Weights of a small transformer language model: biases on query, key and value.
Each number is 128 + 24 x the weight over its row's rms, rounded and kept within 0 to 255. Layers, rows and columns count from 0. The size above them is the row's rms in percent of the matrix's.

# layer 13 attention key, 160x160, rms 0.0467, rows 0-42, columns 0-159
size [ 86  94  98  96  99  93  84  98  90  96  83  83  95  91 102  94  97  91  94  90  96  95  87  83  96  92  93  88  91  89  88  86  92  88  89  94  91  93  96 101  87  91 107]
[[118 128 112 117 153 126 109  97 149 154 141 128 153 142 101  98 133 123 142 171 133 124 138 100 170 162  79 136 128 154  81  97 154 123 148  91 117 128 141 123 108  71 121 107 160 129 143 135 143  97 119 127 141 106 112 105 140  77 103 127 102 107 146 145 103 135 104 157 141 124 143 116 164 122 138  93 119 125 127 111 126 141 171 114 178 140 129 102 159 159 143 153 102 134 113 156 122  82 177 117 120 112 178 114 122 159 108 167 144 104 138 114  97 102  90 112 137  84 171 102 122 149 137 118 105 128 130 130 136 165 132 142 114 126 104 150 129 132 110  99  96 117 118 146 106 144 152 126 160  89  47 138 148 175 165 144 109 119 117 136]
 [158 138 136 105 171 165 118 147 117 149 121  89  94 113 143 109 134 138 191 133 139 148 150 111 102 127 100 115 115 130 122 135 107 124 121 154 142 143  92 177 160 123 120 118 121 128 120 170 149 172 125  89 141 110  91 121 108 139 134  81 142 128 148 105 109  99 187 122 174 110 103 140 110 138 126 112  95 108 120 138 133 142 116 112 114 133 129 110 137 120 111 129 112 138 143 102 133 138 179 169 139  93 153 134 109 131 142 144 142 128 161 126 104 152 118 126 124 116 135 153 106 145 101  78  71 156 118  94 142 151 108 173  83 149 175 109 148 110 111  84 141 142 121 111 121  83  93 137 165  79 119 105 153 109 107 139 109 157 169 112]
 [166 143 128 179 128 130 139  92 147 114 121 130 128 103 144 104 110 121  33 139 132 159 169 159 125 186 170 158 123  98 142 157 130 154  77 112 122 110 140 138  67 166 157 156 104 128 157  98 134 127 131  69 102 133 132 144 102 134 155 181 170 145 129 134 108 153 126 147 173 110 103 136 126 102 136 149 108 122 103 139 135 110 113 149 122 127 145 141 104 136 160 152 153 129 146 101 117 153 164 155 147 157  93 125 151 107 132 123 111 140 145  80 147 111 117 134 119 121  97 127 184 150 140 160  90 106 129 152 129 130 102 154 125 135 127 140 100 115  97 116 104 122 126 129  82 119 130 150 132 103 125 127 124 125 128 127 127 110 143 146]
 [ 83 150 129 137 121 141 105 150 165 152 192 121 137 145 112 116 115 130  79  89 166 149 107 149 127 170 143 144 153 163 118  94 148 139 114 128 101 116 151  98 177  77 128 175 131 147 108 131  93 155 166 136 101 132 121 136 127  92 169 139 148 124  93 112 133 131 180 152 125 145 129 123 103 144 148 124 165 115 156 117  89  86 146 135 120 113  89 146  88 154 166 105 111 150 122 120 121 154 133 168 116 130 123 145 112  93 119 100  87 123 147 127  80 148 101 109 158 137 127  89 134  78 125 128 148 136 139  84 112 123 118 147 129 105 103 129 108 103 107 123 126 122 114 146 128 133 149 120 140  97 120 153 126 130 131  71 142 158  94 144]
 [134 145 136 119 149 123 141 142 132 125 141 134 170 137 149 133 116 125 116 144 154 155 159 143 126 105 130 117 128 110 132 142 111 139 142  95 113 133 125 130 134 109 154 166 131 129 116 104  65 112 105 170  91 170 147 160 102 128 156 144  98 117 144 120 174 112 152  96 127 146 125  90  78 128 112 147 145 145 136 116 174  75 109 119 140  96 135 141 113 123 121 120 142 132 150 142 104 142 112 118 126 117 104 115 100 155 135 196 131 164 168  72 153 128 163  71 143 148 123 129 111 134 145  61 159 103 114 145  95 137 106 127 157 141 106 141 128 122 168 136 116  95 141 142 204 119 122 103 151 106 135  73 105 132  87 126 121 122 115 138]
 [152 114 122 136 116 137 157 119 116 138 136 129 121 130 136 112 114  80 148 134 123 133 131 164 127 138 110 164 150  85 132 153 117 115 106 131 161  99  77 126  95 140 148 103  81 111 114 116  87 169 156 128 113 133 143 156 109 171 155 126 107 142 125 159 167 152 132 101 117 121 121 136 142 105 137 141 128 100  97  83 145 145 123 120  88 128 130 144 155 165 126  86 151 138 150 170 146 132 160 105 129 112  46 126 104 185 112  74 122 124 117 143 154  72  98 111 139 124 114 138 146 135 134 145  90 141 121 129 107 129  93 135 121 179 126 177 137 115 119 115 122  79 124 134 121 137 116 136  62 105 138 135 134 106 149 137 146 149 166 151]
 [ 93 115 147 120  83  82  96 102 135 141 131 153 160 115 157 108 109 150 136 176 141 172 138 149 159 113 112 128 151  99  89 101 135 118 124 164  97 158 129 143 123 166  92 165 129 128 135 130 143 121 129 130 160 143 134 143 133 151  84  84 129 153 171 148 103 139  99 123 130 105 142 128 143 134 150 144 123 149 125 110 109 121  71 124 136 132 126  91 116 130 148  77  72 130 169 146 157 127 128  99 108 140 111 142 112  87 152 141 113  66 140  98 117 102 151 151 142 143 112 126  85 129 114 164  87 122 125 114 125 112 108 171 142 157 145 115  82 124 165 123 117 155 146 133 100 121 162  85 150 164 140 136 114 152 109 115  89 137 131 133]
 [164 112 157 176  77 139 119 116 126 116 113 110 119 159 121 121 144 136 122 122  71 147 116 132 141 142 143 112 138 144 115 161 133 142 109 104 140 143 124 150 169 149 149 140 153 140  47 134 178  99 137 133 163  86 147 112 116 119 153 101 133 146 133 108 111 109 111 104 113 101 100 114 116 143 146 160 173 143 132  97 133 121 108 155 161 140 129 155  69 172 130 133 137 144 105 121  93 125 131  96 137 126 152 143 101 178 107 115 108 150 135 140 125 159 142  94 133 128 151 125 149 107 107  76 158 130 153 106 105 137 122 101 166 114 140 122 142 104  96  94  99 117 118 149  98 178 145 113 168 126 129  96 152 112 174 115 105 138 133  87]
 [150 121  99 180 141 126 127 143 125 128  80  97 129 147 148 120 135 158 123 119  95 108  96 129 114 118 104 150 132 131 125 120  94 146 147  95 129 106 106  80 159 164 178 151 123 145  57 159  87 100 184 124 120 121 128 163 158 147  89 142 129  88 164 140 122 125 130  98 107 116 133 123 124 107 164 130 140 121  77 120 142 142  87 133  85 111  84 140 168 157 134 130 142 145 129 169 150 141 137 143 101 129 138 119  97 119 180 124 116 129 128 117 138  99 153 133 156  90 110 126 135  93 132 155 128 131  92  77 141 112 135 117 100 151 117 125 144 133 149  95 123 105 142 106 112 140 122 163 103  90 152 103  90  97 131 155 104 142 109 111]
 [151 127  93 114 123 115 147 121 123 127  90 132 157  84 136 108 155 112  90 138 114 144 119  94 106 130 113 120 129 151 136 152 125 160 125 133 141  74 111  94 158 118 126 119 112  99 142 168 160 153 147 110 122 111 131  83 178 153  89 105 121 117 128  87 156 160 147 102 159  79 128 109 121 131 127 176 108 179 124 140  93 102 136 107 123 116 184 144 161 141 126 136 158 121 108 154 115  93 136 103 149 137 156 123 128  66 124 119 165 163 121 119 140 145 106 148 103  96 119 137 149  91 127 140 124  96 141 104 169  90 133 111 133 151  97 173 149  86 144 121 123 145 117 107 131  99 143  86 143 155 112 157 124 153 106 127 121 153 154  93]
 [127 158 122 129 137 138 118 114 132 131 117  72 128 108 123 143 151 145 159 100 134 143  85 120 165 132 135 132  96 111 129 161 155 144 142 136 191 153 164 165 114 152 165 144 132 121  89 125  90 110 129 134 109 141 152  97 114 191 114 103  96 115 107 131 126 148 154 107 122 123  89 117 110  90  97 134  98 145 161  97 130 165 161 131 144 149 145 125 149 112 133 169 123 148 116 131 133 108 155  73 106 191  98 151 110 117  98 120 129 115 139 154 123 155  94 101  92  98 132 114 147 126 135 127 109 130 160 144 167 119 147 135 131 114  93 101 177 161  84 104 109 134 164 170 164 144 125 124 104 129 140 115 132 136  86 145 136 132 166 136]
 [170 129 116 150 160 139 161 106 142  77 179 150 138 147 153  96 131 147 155  94 124 118 162  90 121 141 162 122 153  79 114 136 127 126 142 101 114 127 134 140 111 104 134 135 118 136 135 124 150 154 116 145 134 187  97 163 131 149 110 100  97 118 118 124 154 120 141 148 113 158 115  86 167 122 136 160 103 122 137 117 136 112 136  75 128 144 127 104 168  76 141 127 154 152 125 103 199 140 121 107 114 121 159 101  79 119  97  79 134  79  98 130 163 119 108 131 134 148 141 169 110  88 169 120 143 130 154 124 140 121 117 101 156 112  96 142 141 158 124  87 168 122 144 120 138 133 133 149 125 170 124 134  81 130 123 119 134 117 139 141]
 [108 154  87  99 163 116 127 137 145 137 101 185 117 149 112  85 104 144 156 134 101 156 103 116 135 143 115 118 104 132 127 123 112 125 153 110 119 124 106 126 137 119  88 134 130 128  90  93 119 113  75 139 133 142 171 154 109 154 132  68 126  86 132 116 132 145 150 109 132 132 159 153 170 153 115 118  57 147 133 109 135 150 145 126 186  76 128 130 180 118 147 141 171 115  71 101 164 136 118 139  73 108 137 106 118 124 108 158 149 132 107 130 128 103 113 146 122 104 145 146 133 106 106 156 144 132 141 123 130 143 157 150 136 136 127 134 126 173 100 113  78  79 152 127 149 141 155 150 127 108 144 112 113  96 130 116 140 165 110 117]
 [157 133 126 137 139  74 108 120 131  98 129 107 145 131 116 130 136 123  90  98 111 148 123 114 164 128 124 113 146 184 104 122 153 129 164  81 164 116 107 145 125 102 105 105 168 155 122 102 150 117 124 135  98 141 170 116 113 120  77 122 152 118 124 111 115 137 109 154 149 167 158 132 126 106  78 141 142  79 159 148 165 100 176  93 144 167 157  72 128 136 165 139 112 123 123 127 155 110 185 102 139 146  99 109 114 129  87 149  84 121 143 102  89 115 126 137 113 135 155 105 109 162 172 122 118 151 124 145 151 136  66 129 126 141 139 126 108 151 143 117 167 102 154 114 143 137 118 121 129 103 132 148  96  97 156 127 150 142 120 113]
 [137 133  95 170  70 126 139 115 110 103 120 122 106 142  81 125 121 147 154 116 157 126 101 157 115 127 120 163 130  84 108 125  79 127 116 159 155  51  96 150 157 122 137 110 100 102 183 131 100 144 168 121 132 140  83 176 139 129 118 108 107 122 112 117 149 115 107 126 119 122 134 102 133 121 158 124  86 187 158  88 154 141 151 138 153 128 113 135 126 138 150 166 155 160 149  99 149 135  91 106 128 143 108 136  99 110 117  89  88 124 137 100 164 136 103 113 120  78 164 145 131 141 124  93 115 109 114 144 160 138 130 112 129 121 120 131 154 110  90 125  99  75 168 127 137 158 123 141 109 120 155 137 130 151 125 108 125 111 118 113]
 [133 116 109 147 172 143 135 131 104 144 113 174 136 133 127 171 154 120 133 104 155 160 125 160 112 132 116  96  99 162 146 117 163 120 124 135 124 103 110 102 112  99 163 126 144 177 109 122 122 117 118 110 112 119 156 135 155 179 172 121  90 113 138 142 166 127 152 134 169 177  91 138 108 107 140 112 113 143 128 148 113  99 139 153 153 151  76 133 161 106 127 158 124 142 163 125 146 115 106 112  97 136 150 147 167 146 108 129 100 110 159 137 100 171  94 169 143 120 109 141 132  64 124 106 124 123 128 160  99 109 158 115 115 129 175 126 152 144 152 127 146 176  93 142 130 108 137 124 129 135 141 119 126 105 142 125  75 102  80 174]
 [152 138 147 141 113  90 118 128 101  89  83 134 137 121 125 116 119 123 139 101 126 110 120 123 131 116 129 157 159 126 163 141 127 159 117 110 104 134 117 112 166 111 139 128 113 113 106 128 118 121  96 131  78  81 110 155 101 146 118 140 150 136 126 111  95 131 169 147 153 130 109 102 128 158 145  99 138  97 142 173 114  77 116 170 168 108 165  76 129 160 124 173 136 136 122 140 112 183  88  99 120 160 152 112 151 121 132 174  82 118 110 180 144 112 121 137  88 142 114 129 111 134  94 102 136 134 143 141 116 105 125 109 104  88 110 118 101 179 115 107 206 172 143 126 115 121 128 160 147 136 147 134 140 162 151 128 134 134 133  98]
 [134 141 168 150 112 123 114 140 128 158 133 146 108 133 130 123 140 134 137 114  92 158 142 112 179  98 119 163 105 131 116 112 156 142 145 122 133 153 145 127 127 116 159 144 118 145 123 157 157 106 163 171 103 154 143 139 155  91 110 109 184 144 146 136 108 123 151 133 110 101 114 144 162 111 102 117  72 154 149 131 140 123 125 144 137 132 123 128 116  68 118  96 122 126  81 105 102 129 142 138 141 123 146 147 108 125 103 106 104 115 103 117 114  95 123 110 133 163  94 180 131 103 149  98 162 163 183  97  99 135  89 176  98 124 105 108  84  99 144 161  99 134 119 112 117 185 143 139 152 114 127 160 148  85 147 136 179 128 143 159]
 [119 131 204 111  98 155 127 176 109 157 111 113 132 119 115 141 147 142 105 129 136 109 151 137  91 131 111 110 178 118 119 103 128 135 134 157 140 132 153  88  95 128 110 164 144 150 113  87 124 157 140 166 136 133 109 107 125 108 142 186 192 184 134  91 131 135 109 145 101 121 175 101 156 135 141 108 109 121 136 155 122 111 129 147 156 188 119 144 131 146  98  75 123 101 137 173 136 105 141 138 135  98 140 118 115 113 112 102 101 168 162 119 134 179 123 101 148 100 133 101 124 137 115  92  98 134 153 107 113 153 128 133 140  96 110 133 108 110 126 121 116 160 125  97 123 110 100 133 139 114 155 161 113 128 158 169 132  98 116 142]
 [137 156 136 142 117 139 136 145 140 113 104 134 189 101 127 151 106 149 137 125 107 143 124 145 123 134 134 156 130  82 116 123 136 141 120 134 152 133 158 134 141  91 152  88 207 147 107 128 127 143 120 152  87 124 106 139 183 134 169 126 141 123 142 161  99 134 134 162 109 155  81 109 142 119 108  78 152 138 123 100 129 120 128 131 125 170 127  96  93 104 177 109 103 128 152 154 135 133 156 144 137  92 150  76 104 131 145 157 143 123 124 129 117 178 140 112  94 110  87 179 137 127 147 145 158 121 131  47 125 120 137 131 121 121 144 122 118 161  97 124 143 181 147 134 150 114 132 113 165 125 136 115 150 117 116 120 145  99 121 176]
 [143 140 141  90 108 135 171 167 197 108 166 146 143 132 148 118 135 159 163 121 119 147 131 132 184  96 134 102 161 111 121 134 129 102 112 160 116 140 158 133 121  86 131 109 137 141 149 136 139 143 127 162 116 127 119 127 162 168 126 122 124 177 124 135  89 119  76 106 128 144 109  98 135 115 147 117 125 109 116 135 159 164 128  94  78 156 125  96 126  91 146 149 124  85 112 146 111 109  95 129  89 123  69 147 157 134 106 112  85 164 165 140 149  89 127 113 136 120 108 127 136 158 117 118 121 139 121 139 132 124 129 162 149 155 100 162 152 145 151 153 113 134 107 141 172  89 125 108  98 137 163 143 121 157 113 102 132  92 108  82]
 [145  76 146 112 131 158 171 181 103 127 167 177 117 118  78 120 147 163 112 136 101 107  89 125 144 158 132 116  98  79 116 109 118  93 145 169 117 138 129 150  87 137 121 181  97 131 101 177 114  97 139  80 149  96 159 142 111  99 112 119 156 154 101 130 131  80 129  98 139 131 132 129 153 118  97 113 130 124 138 140 158 177 114 119 138 148 126 136 118 139 113 105 177 132 130 139 120 134 138 132  96 121 109 117 138 116 120 137 100 109 167 118 116 126 105 126 138 130 123 106 152 153 116 146 149 139 119 125 108 130 135 105 159 118 118 154 153 109 122 106 145 134 134 154 174 146  91 103 139 121 176 160 145 149 110 166  71 121 167  96]
 [107 139  80  97 130 137 128 128 186 112 168 145  92 115 104  96 143 108 183 143 131 135 160 111  76 115 115 137 112 149 136 180 138 132 152 103 176 102 119 103  73 137 123  94 129 145 124 110 133 145 163 126 121 132 127 121 121 124 117 121 164 128 135  98 105 121 164 144  85 123  87 133 145  99 110 144 174 162 113 102 137 124 123 127 146 128 107  82 149 125  97  95 140 124 137 149 130 178 121 100 137 177 137 118 116 114 125 136 156 136 128 136 161  89  99 120 161  97 140 129 104 131 155  99 110 150 155 100 127  99 168 103 114 126 166 121 155 160 149 131 108 110 161 149 151  74 163 103 111 115 165 127 160 132 143 124 105 140 130 140]
 [118 102 153 128 172 139 152 142 120 125 127 126 120 138 119  75 106  98 175 105  84 136 120 143 105 121 128 155 116 112 144 119 145 127  95 169 154 148 125 116  94 118 155 145 103 149 134 133 120 117 156 134 109 175 108 120 118 125 141 134 132 115 145 145 132 118 122 139 136 137 152 115 143 103 124 107 102 151 128 150 150 185 103 120 117 142 178  60 144 139 166  93 143 144 147  94 103 115 124 108 106 143 120 133 142 160 131 100 149 145 133 176  96 141 166 145 123  74 136 134 133 143 148 113  87  89 153  66  95 144 154 182 136 139 115 119 124 126 110  86 144 115 136 157 104  86  91 125  94 143 162 113  90 121 140 130 104 134 112 182]
 [152 123 128 104 109 158 143 125 137 210 141 137 153 127 133 145 155 149 133  81 111 120 147 167 108 115 118 131 116 103  69  74 161  75  90 123 122 116 135  95 120 130 148 108 158 117 156 129 124 128 137 119 144  85 119 126 108 114 146 144 147  90 106 155 122 117 101  76 139 158 149 127 120 104 137 127 146 119 155 161 162 118 159 123 116 151 152 126 128 135 127  89  93 110 125 137 119  85 121 164 148 105 147 148 109 109 145 157 108 159 117  94  87 141 122 148 152 155 119 113 117 155 145 116 183 114 132 158 185 117 156 129 202 115  95 151 112 114 132 119 133 127 168 100  92 114 119 132 149 134 127  96 142 130 135 125 113 141 130 150]
 [ 97 115 170 113 152 143 132 132  92 118  79 164 134 124 126 146  83 127 105 179 100 175 123 141 112 131 133 137 124 123 112 127 110 112  84 129 152 117 162 102 156 113 106 149 109 154 166 114 111  67 152 156 139  99  76 135 112 149 100 131 130 158 139 137 132 156 108 139 137 112 136  82 146  94  99 152 156 141  94 140 121 106 125 140 102 125 127 138 158  80 117 166 125 147 150 101 142 141 138 162 134 161 127 103 144 119 119 155  83 127 109 180 103 140 118 104 145 121  98 146 107 121  81 170 152 156 140 129 113 161  77 116 147 137  94 152 103 135 132 160 146 134  86 143 148 121 114 129 134 114 117 115 162 114 169 118 112 117  89 101]
 [135 115 144 107 120 119 137 150 111 125 137  90 142 109 146 109 109 118  96 137 117  81 118 136 130 177 163 113 115 141 118 104 127  94 110 142 104 118 179 138  97 119 156 107 135 147 136  87 114  89 126 139 137 157 139 143 120 121 131 136 103 165 109 107 165 155  93 104 175 139 121 140 136 151 126 178 134 119 117 121  71 115 104 147 122  99 130 135  83 129 134 105 174 140 178 113 121 169 120 139 153 101 153 166 119 140 123  79 143 116 151  98  80 131 113 108 131 126 111 162 140 179 155 119  98 164 129 160 155 169  99 125 119 107 128 145  71  88  99 131 114 117 104 128  94  97 145 107 148 110 100 158  98 100 121 121 137  87 137 129]
 [133 125 139 129 101 117 133 120 116 142 117 126 143 152 135 151 195 127 114 112 159 103 134 110 100 138 135  77 127 106 139 147 125 118 151 154  87 105 120 174 133 144 139 153 148 126 126 152 112 114 161 134 128 169  97 111 157 134  79  96  79  94 119 125 123 117 146 127 109 160 102 113  88 120 143 143  67 152 105 112 131 161 121 112 125 117 152 137 157 143 143 102 146 157 123 184 147 138 113 118 153 141 109 113 130 130 163 112 123 138  95  99 133 156 102 146 122 111  62 137 130 123 114 113 111 123 124 149 117 128 132 131 112 117 101 138 152 101 141 153  76 189 152 129 128 142 171 153 120 107 168  83 176 124 153 105 118 131 100  64]
 [113 112 124 114 113 110 136 127  68  96 213  82 134 173 137 117 107 133 121 125 138  82 116  99 132 141 119 167 101 174 141 113 137 112 135 141 145 142  96 124 147 128  96 189 134 122 108 130 130 120 120 123 145  75 113 130 136 116 165  98 173 140 142 161  92 154 115  79 100 134 131 107  73 111 120 162 119 118 135 133 154 131 134 118  96 131 126 151 137 115 119  88 123 117 167  95  81  77 117 140 127 148 151 147 108 153 114 150 157 125 160 164 104 101 117 117  98 138 134 159 121 150 103 107 130 133 135 119 123  94 128 114  99 141 109 141 173 114 103  96 131 154 129 112 108 143 166 140 148 152 127 114 109 144 148 124 121 115 169 107]
 [103 149  91  95 136 120 104 114 101 104 110 182 108 129 108  98 121 109  89 161 134 123 114 138 112 128 155  87 119 113 132 161 151 141 132 119 157 126 116 112 147 116  94 113 142  72 175 145 139 144 165 155 140 104 142 123 118 156 146 153 104 174 130  81 164 140 116 138 112 148 142 141 105 150 138 155 153  76 143 111 145  97 128 168 126 156 130 103 127 126 146 166 112 149 142  74 111 141 146 125 125 108 147 123 108 101 131 121 174  93 123 111 150 108  86 148 108 114 102 128 135 109 112 147 108 100 117  95 144 132 139 103 141 171  92 147 125 181 150 125 172 155  92 118 111 161 162 126 104 140 122  87 106  77 135 129 108 153 117 145]
 [155 103  80 117 127 126 164 167 150 131  89 121  98 140  79  98 153 134 116 139 152 137 115 124 116 121 141 153 138 116  97 139  94 162 105 153 170 129 131 139 132 139 123 107 163 139 130 150 136  90 122 174  76 106 148 153  85 113  93 126 112 164 156 150 124 120 113 126 173 134 130 162  86 129 116 130 143 134 129 111 124 144 114 109 120 124 117 124  74 142  98 141 147 139 103 122 157 106 102 112 139 150 131 113 125 123 139 165 137 102 148 115 120 143  73 130  83 168 131 141  80  75 121 126 104 139 102 135 125 133 175 145 141 139 133 148  91 162 134 147  84 139 128  81  84 144 109 125 165 172  80 138 121 113 129 160 134 114 135 158]
 [ 93 117 179  90 113 111 130 108 132  76 117 127 147 145 131  96 117  81 161  95 158 107 137 133 147 114 132 139 178 146 139 143 186 170 131 144  84 138 133 131 186 121 127 158 121 109 166 154 130 141  78  79 153 125 126 122 101  85 135 115 181 124 164 115 107 125 140 132 180  94 150  92 110 124 142 148 161 154 130 110 122 127 123 103 116 117 114 132  98 158 120 106 150 128 126 145 121 117 117 110 139 125 119  87 159 118 143  92 107 140  93 113 107 173 162 115 129  96 135 149 141  96 135  96 117 132 157 123 123  93 116 113 116 158 135 114 118 128 141 157 143 117 114 111 120 134 134 102 153 180 178 111  88 116 137 115 101 110 111 124]
 [102 103 149 174 130 175 140  75  76  93 106 126 108 161 156 152 130 154 162  70 129  97 123 134 116 140 110 108 144 129 160 125 164 168 113 126  98 104  96 112 137 106 112 151 129 118 132  90 123 132 120 129 109 115 138 126 114 104 149 111 119 122 151 127 176 152 148 158 100 123 129  74 126 116 100 150 132 167 136 142 119  94 124 115 139  89 142 112 114 115 116  99 130 142 124  89 103 149 171 112 185  85 111 111 143 126 118 110 140 131 129 146 174 114 127 135 124 105 119 187 148 119 135 151  97 127 113 119 131 112 106 144 113 125 148 144 169 117 134 144 116 107  89 158  95 129 145 148 117 159  89  83 130 166 169 114 111 128 128 173]
 [133 122 112 139 123 110  94 178 175  79 132 167 122 126 127 116 122 159  97 117 101 118 109 101 178 124 152 145 121 116 158 134 100 124  90 103 131 143 116 124 120  87 125 136 109 120 125  99 133 134 103 120 115  92 104 128  84  97 137 142 161 162 104 130 110 167  71 115 154 135 108 121 110 139 132 148 129 151 138 105 132  77 124 151 123 143 130 177 132 106 139  88 146 138 140 135 158 119 168 135  90 136  96 113 135 154 122 110 155 119 166 119 151 104 100 142 158  97 139 106 136 186 104 107 138 169 166 155 176 150 105 127 112 137 122 125 125 125 156 115 155 121 156  78 121 125 102 137 121  90 146  67 134  96 137 150 154 123 139  87]
 [128 110 100  80 125 118 103 137 128  99 138 129 174 127 146 100 152 129 149  87 148 150 125  70 128 108 134 155  99  70 143 143  99 133 178 112 139 134 134 157 130 113 115 156 134 159 157 145 170 135 130 122 149 137 131 133 109 139  95 161 120 125 125 140 110 148  86 118 154 122  49 131 129 135 139 156 131 110 156 132 131 124  91 161 145 152 135 124 168 121 140 100 158 142 119 128 111 106 174 117 122 159  99 146 127 127 130  66 163 146 111 148 134 125 146 165 126 111 134 112  91  76 136 143 166 132 124 113 148 153 128 138 160 171 106 129 106 107 171 101 161 149 119 141  87 159 153 132 122 175 146  90 129 139 116 128 140  87 113 131]
 [152 124 149 130 100 132  83 137 147  57 133 127 128 144 159 173 102  94  99 147 110 132 145 159 117 152 115 156 107 127 104 150 137 132 113  83 100 121 146  90 119 121 102 134 112 159  78 126 140 156 125 118 133 142 129 162 147 136 137 103 137 131 134  93 160  93 146 133 131 147 175  91 124  82 115 165 147 119 132  94 150 130 129 122 125 134 120 160 103  98  90 127 140 123 171 121 182 184 147 112  96 102 151 134  92 106 117  84  99 150 145 149 111 113 130 109 146 108 128 150 148 138  96 137 122 109 106 162  81 110 139 131 154 107 103 153 149 116 174 128 169 140 118  89 132 115 171 133 112 136 115 149 116 137 107  85 101 147 113 144]
 [144 152 157 101 141 131 138 139 139 155 155 125 146 122 164 141 129 207 163 153 100 110 146 118 157 130  93 114 117 115 101 142 152 114 129 135 134 128 143 138 124 155 146 117 109 148 167 120  87 148 137 172 123 125  89 131 120 113 140 142 131 164 165 134  96 151  96 103 126 138 139 104 115 130 121  91  93 170 100 139 142  92 121 110 124 149 110 135 138 137  94 127 103 106 128 162 131  72 147 129 109 110 127 154 116  99 152 118 158 119 177 138 135 109 129 106 148 138 164 131 117 133 123 136 132 155 160 121 178 117  98 137  98  95 113 120  78  60 111 100 117 116 111  95 108  91 124 124 115 117 120 159  99 147 192 102 152  99 167 160]
 [149 145 124 188 133 138 167 132 127 126 110 110 123  96 135 135 111 139 131 133  80 163 108 129  94 156 122  68 134 152 104  95 166 132 149  92 122 138 109 138 132 149 156 122 107 157 105 101  97 100 102 169 159 141 113 122  93 132 153 125 133 130 105 155 124 120 155 107 117  83 156 177  83 113 138 144 137 128 143  95 114  80 113 102 120 141  87 126 161 153 113 124 134 139 105  83 114 125 112 163 109 123 168 161  73 164 161 139 103 147 117 116 121 103 116 100 151 118 127 175 133 147  94 131 142 117 134  98 142 122 178 133 143 107 137 129 138 103 136  86 139 132 134 129 135 127 149 157  94 111 113 151 113  92 125 135 148 145 128 192]
 [121 117 115 113  80 125 117 159  82 127 130 156 132 137 107 113 153 143 147  94 123 136 167 115  93 143 109 170 138 130 126 148 133  95 122 115 172 112  84 121 116 107 154 118 117 106  87 163  93 119 139 149 128 104 140 152 103 162 144 144  96 119 109 108 150 108 162 117 132 165 117 157 106 151 139 110 155 173 171  96 128 109 174 135 158 132 109 151 156 112  53 155 134 115 142 172  87 124 100 124 118 125 155 133 107 136 105 114 130  89 144  86 158 141 113 151 116 130 135  90 130 113 120 163 120 132 142 192 155 160 130  81 143 111 130 131 133 138 169 118 117  89 159 121 115 144 139  96 125 144 136 142 130  81 147 121 161 127 148 137]
 [149 117 157 131 161 107 112 132 104 146  93 135  93 155 116 113 123 134 104 171 138 132 135 118 137 132 139 129 121 152 138 129 129 109 113 142  88 122 131 146  84 129 131 113 158 125 146 120 134 132 146 109 138 152 201 109 108 131 167 152 117 103 184 143 125 152  80 152 166 130 153 149 150 123 100 104  81  94 101 138 126 151 104 161 142 140 119 159  76 107 127 112  98 116  94 140 123  67 173 157 119 118 136 145  93 127 110 133 196 131 168  94 126 142 111 120 126 154  98 107 154 126  82 156 133 149 142 116 145 104 121 133  83  99 122 141  80 114 109 110 129 123 128 151 107 174 123 108 146  94 141 114 142 110 140 154 161  90 131 133]
 [109 117 117 159 142 141 137 155 173 159 132 131 105 122 142 132 134 130 181 100 133 123 140 167 157 143 124 130 170 126 114 105 130 104 159 155 142 111 160 129 141 126 105 157 131 128 129  99 162 138 110 157 119 139 174 115 129 133 171 123 169 112 113 137 165 121 106 139 162 164  88  73  93 126 125 116 107  93 119 150 103 111  77 131 116  84 153  92 189 118 149 111 117 113 116 117 129 121  98 138 139 131  91 148 152 119 125 120  81 144 121  95 153 119 122 122 110 112 101 115 129 104 113 189 154 133 209 100 132  94 113 132  98 138 127 146 124 114 163 148 104 137 121 135 123 124 129 161  98 117 125 133 191 129 111 115 132  87 149 123]
 [153 115 123 135 158 118 138 121  81  83 139 123 132  95 192 143  98 152 122 116 116 193 137 138 108 136 117 151 125 122 171  90 140 110 127 171  89 122  99 161 166 138 178  89 137 171 156 143 117 111 141 107 147 148 107 119 102 162 144 134  90 115 137 102 122 145  81 144 157 116 170 158 124 162 176 153 107 165 137 125 132 133 173 132 161 141 141 132  80 162 141 116 136 149 123  88 127 108 118 150  95 135 136 131 127 104 115 128 132 135 156 142 106 131 107 120 117 160 116  82 118 145 135 112 148 119 122 116 139 127 116 106 173 132 170 115 143 113 156 117 103 147 153  96 147 106 122  94 137 148 132 152 151 176 111 154 132 132 157 102]
 [167 160 113 123 137 130 116 120 103  93 106 156 117 116 108 127 118 148 114 152 116 153 148 130 117 157 111 136 119 143 114 147  85 127  70  95 105 109 104 168 123 154 122 114 144 129 139 153 102 102 109 175 133 125 139 143 121 169 104 118  72  92 146 134 115 176 103 110 146 137 146 130 133 118  88 153 100 172 135 123 142 128 134 149 119 107 138 166 133  98 152 177 114 136 116 167 143 111 133 109  87 124 156 110 107 152 113 151 115 141 170 143 119 103 114 181 126 125 134 155 123  57 142 126 132 101 121 132 130 114 135 106 179 163  97 162 140 135 160 141  96 100 132  80 167 142 155 131  98 169  93 104  85 139 110 118 124 138 135 114]]